Weights of a small transformer language model: 11 layers.
Each number is 500 + 50 x the weight over its row's rms, rounded and kept within 0 to 999. Layers, rows and columns count from 0. Numbers have three digits each. The size before them is the row's rms in percent of the matrix's.

# down: layer 8 MLP down (transposed), 2560x640, rms 0.0185, rows 866-882, columns 480-559
# up: layer 8 MLP up, 2560x640, rms 0.0208, rows 867-882, columns 480-559
down866 017:526611423466333641519449472540565514534448532611503551518536567473515481415534520612543512559419415490536499540432469570466578580429458490536473515627451571558470498537520505433532510531573575435521518493557495608583481565556477466511541503
up867 163:504473545555481603494516393498503443475567451507577519475535584554503487494450510512491523436491414485422445495476471461479584403457514546512492428493497479500529508471539523458581602483535483591467433443472509524486501400570479458490588482
down867 166:492468434488798472564429531538456471608503594611401487501505531494474419525489531512438520459508488543515513604449635491384423501502477494467546476469464412515514451443471550515480488498443497523623511552577492440480479556491474527427552514
up868 025:588491532494575518483492506434561507480510550463400542443499507444526488544518539442525444570495652369460415424441434465478498522561520492560409488469504483517581520533443473500501549537459475457505518481525497495503437430531520577518520474
down868 018:529523441521557467479555462449486527510548496543485465472463512485443474548528535489465573401398485529481502517425537580526470556504411484507458485571549502422514518472529495542522520534533492545502513526491393556466426515476553450417545547
up869 178:478487573481541449476448493611476587565528539511491531528511462541470529611546473538489393500485453486533459470591498498530556442509502513534477522513513581379428545611523497449432416476477540444517437498491497465481485589434508465468505457
down869 176:540549483509432528541548560453611470485572538607474475527528468465479496539551507508484566580613544466436454494457531564476456504444443432560492511541549394519560475423453438544490545645522483500561496437466559515501497543448478517503383468
up870 022:506481458498538428618470524649533494433512458476462466438535489474577459506478583609518576581461499556468492463498452459450515580562522454478545493628573552513521489524477527495541503539467476486553499472483559466538528496485502490515523478
down870 016:430498527517565488441382620451499592431584519433549606519511502489404458508544509499465480459596529512516531524542467470639498532556473557522529608542424422427451611520479496528546504461485497399534574524557507549485438464508558603496491480
up871 026:595511539394524448498546474504647485480474503449453487449510566546546425561441545502494454469397618536506413461543502508395594465517499527541559482508571493480489506531449476549474530526525473551536488472470448464508443440479494501489528549
down871 017:493454485502785450540483532468427502480584542625517418571525530487521610463453614606517481456506524480567564482441507502445406546471484527539422462501378557463506482464492490545535418511435526517535474543598493453546515501481524439438462416
up872 024:575481474455569501456512443498487416578524535500435425464581545586504496532452513532519533525430578474556464553521527537510504538482497516513474559469457503435509443472498527463422492490452562539585514477559547516462476395624563490556501517
down872 017:493509495508601454514572506494405525394484534577505594541430500445521522477563554502493451523441493527476585465480523548516452503580509471541513451615508500538601529416396464529467538483487595493490482518496480463604559492532441517542436380
up873 026:418437473531525483482580542605523530439534556523458514516518553439506479492578539501388447479452500491494538506530512473463445531471547386509410495463454523538562464537524534465455507619550521471455559412466519484551471504557455473494482479
down873 018:483487474450605513498517509394535591545420437560554521492448491529432456500448446479484539456545527527540484485470529457632467444472414634465493494540487473469482479542513500470477541394503463514463520545426495486424546472435525485516530551
up874 030:465566475457507554547468471477519511448472503446461532528446563442537495597604552531413539568494477545529479527612542501533489439462590502579524490486427500604523552602448572494441561586494583461442518408449531468580557450495509529477447474
down874 019:526494517498421436460528522507461578557434506540521432553516468533483533513551511489458575560537548499482554376478502499421439544540474472490574473475531541433499452501501514472557524327586466431477465544550470495500438561558470456475587432
up875 024:425530504487540504417481500523523584472507567486459516474443536501515509528520462554444469461484415557457457543451515470492503592488550497457479512502410537536529429513544562512452518552435491500479480459413477472593508550492472483472508555
down875 018:585457515493673471512554576461498515417468492547567433506506542581445525454528478513467546480546575494480509477515533549472507467569442418437587505429531526540538502462428484494588505482542508519497538538511517490453472522467512521528383540
up876 028:485473441483544498473602451499429418458505568612510490497522482512453454466517534542468498506488462464518455538580515563467486444570516433600392558352377497482529523629574520404347533558574490443541488496539585431534470454563554490548557420
down876 018:478523485525499442477408521436516547597440417503529444483463482493471520553542508438518442537555547524452522555504563442517526599488469526504561501567572473501445567496436423555576462573513421491558584458485567516462556520593404507477498570
up877 027:423526483525440523559459481433431589503561538480479568482472548412516526445538525470437525465521470547466464518540522536580546469490525523443435461522455512559509521501558580501545571493457459536471478469439488557547425585505499646473477588
down877 020:606470519409767510524523474465558492486402540524558454485503535505489571558497499463458484486432475458577540416503480408514473543615552475531524522515515440562510453501419451458488476446449508478505541493539541562411494478454533436481510505
up878 181:528430523509518443432516571476491476483574414608534460464537551516497425510459527521505472536486447469535487496547555483435474561439508530496597557552474533606488469507428462461502540475529444523562569476552474475492433482398491483434456492
down878 201:429453397568611478482552589437438545504509465442441562514470514550473566505436417395449501497484540550440553463450536576473451560435438527408435446472449592395476464545510545507492548475453532509475529440505448441501462488479513558435442590
up879 023:519412476483486542436549469413495521603503469595459526502481530508516520489476510527570515462426425518462484495541434456551419514496501597530470515481437494573533516470563581571527537532547518486536503467508469484565475529453395503514602517
down879 017:591434523558633547517597498481508462457433494620468533479479451559499527536581495452576450539595449473504534563514545473492469411404457410469524424483539561518625490463492566450494511533510431514520494558365519510476521567512527511476434488
up880 025:522461501471547454539505518521501441477548519532475514443471482506545512585561465537511567583532467439492629515473455522514495506533558520536637453536527451411545487463440480494434566506551534437539482523530532456451542419407571440501523489
down880 018:453626504531441578513494505504509495502465506374519472547517536475552444444454509475446454513485537573596487435488543465420387573474341440476537572499502487384433533525608508518472445499536503492548497502496486465484395510574445543533436488
up881 023:526496563514454554553427447450503497508468413370474504551463522397432492528517467593544527421569432543527534438539484468478468483433480597480567502591532512497509491554436458497601473517399562448545519546499484356457544510470455505501438518
down881 018:436517467450631498445492449555432485485562521481520537520565555565502483613457535426507506459468506439518540466465500504512474560484546554509517522486418560432553490537465496397440509543562505454542580504502557429515535474478399475465493493
up882 170:421445545438550495565544448509408461599534416531431519526571447490511537547471532493500514551439362584552545497482498476477534468431489456557357444469493449599392470547560464507479432555446501538532473520488450549555448574448539576528666496
down882 174:490520457464621586437530509561428503492406545526537439559555501433542509414481552475583453519436546386479454581508534434584391488404503475481496484498473493466546516548483492444466534524456528505495542494460486448518490469519477508505531455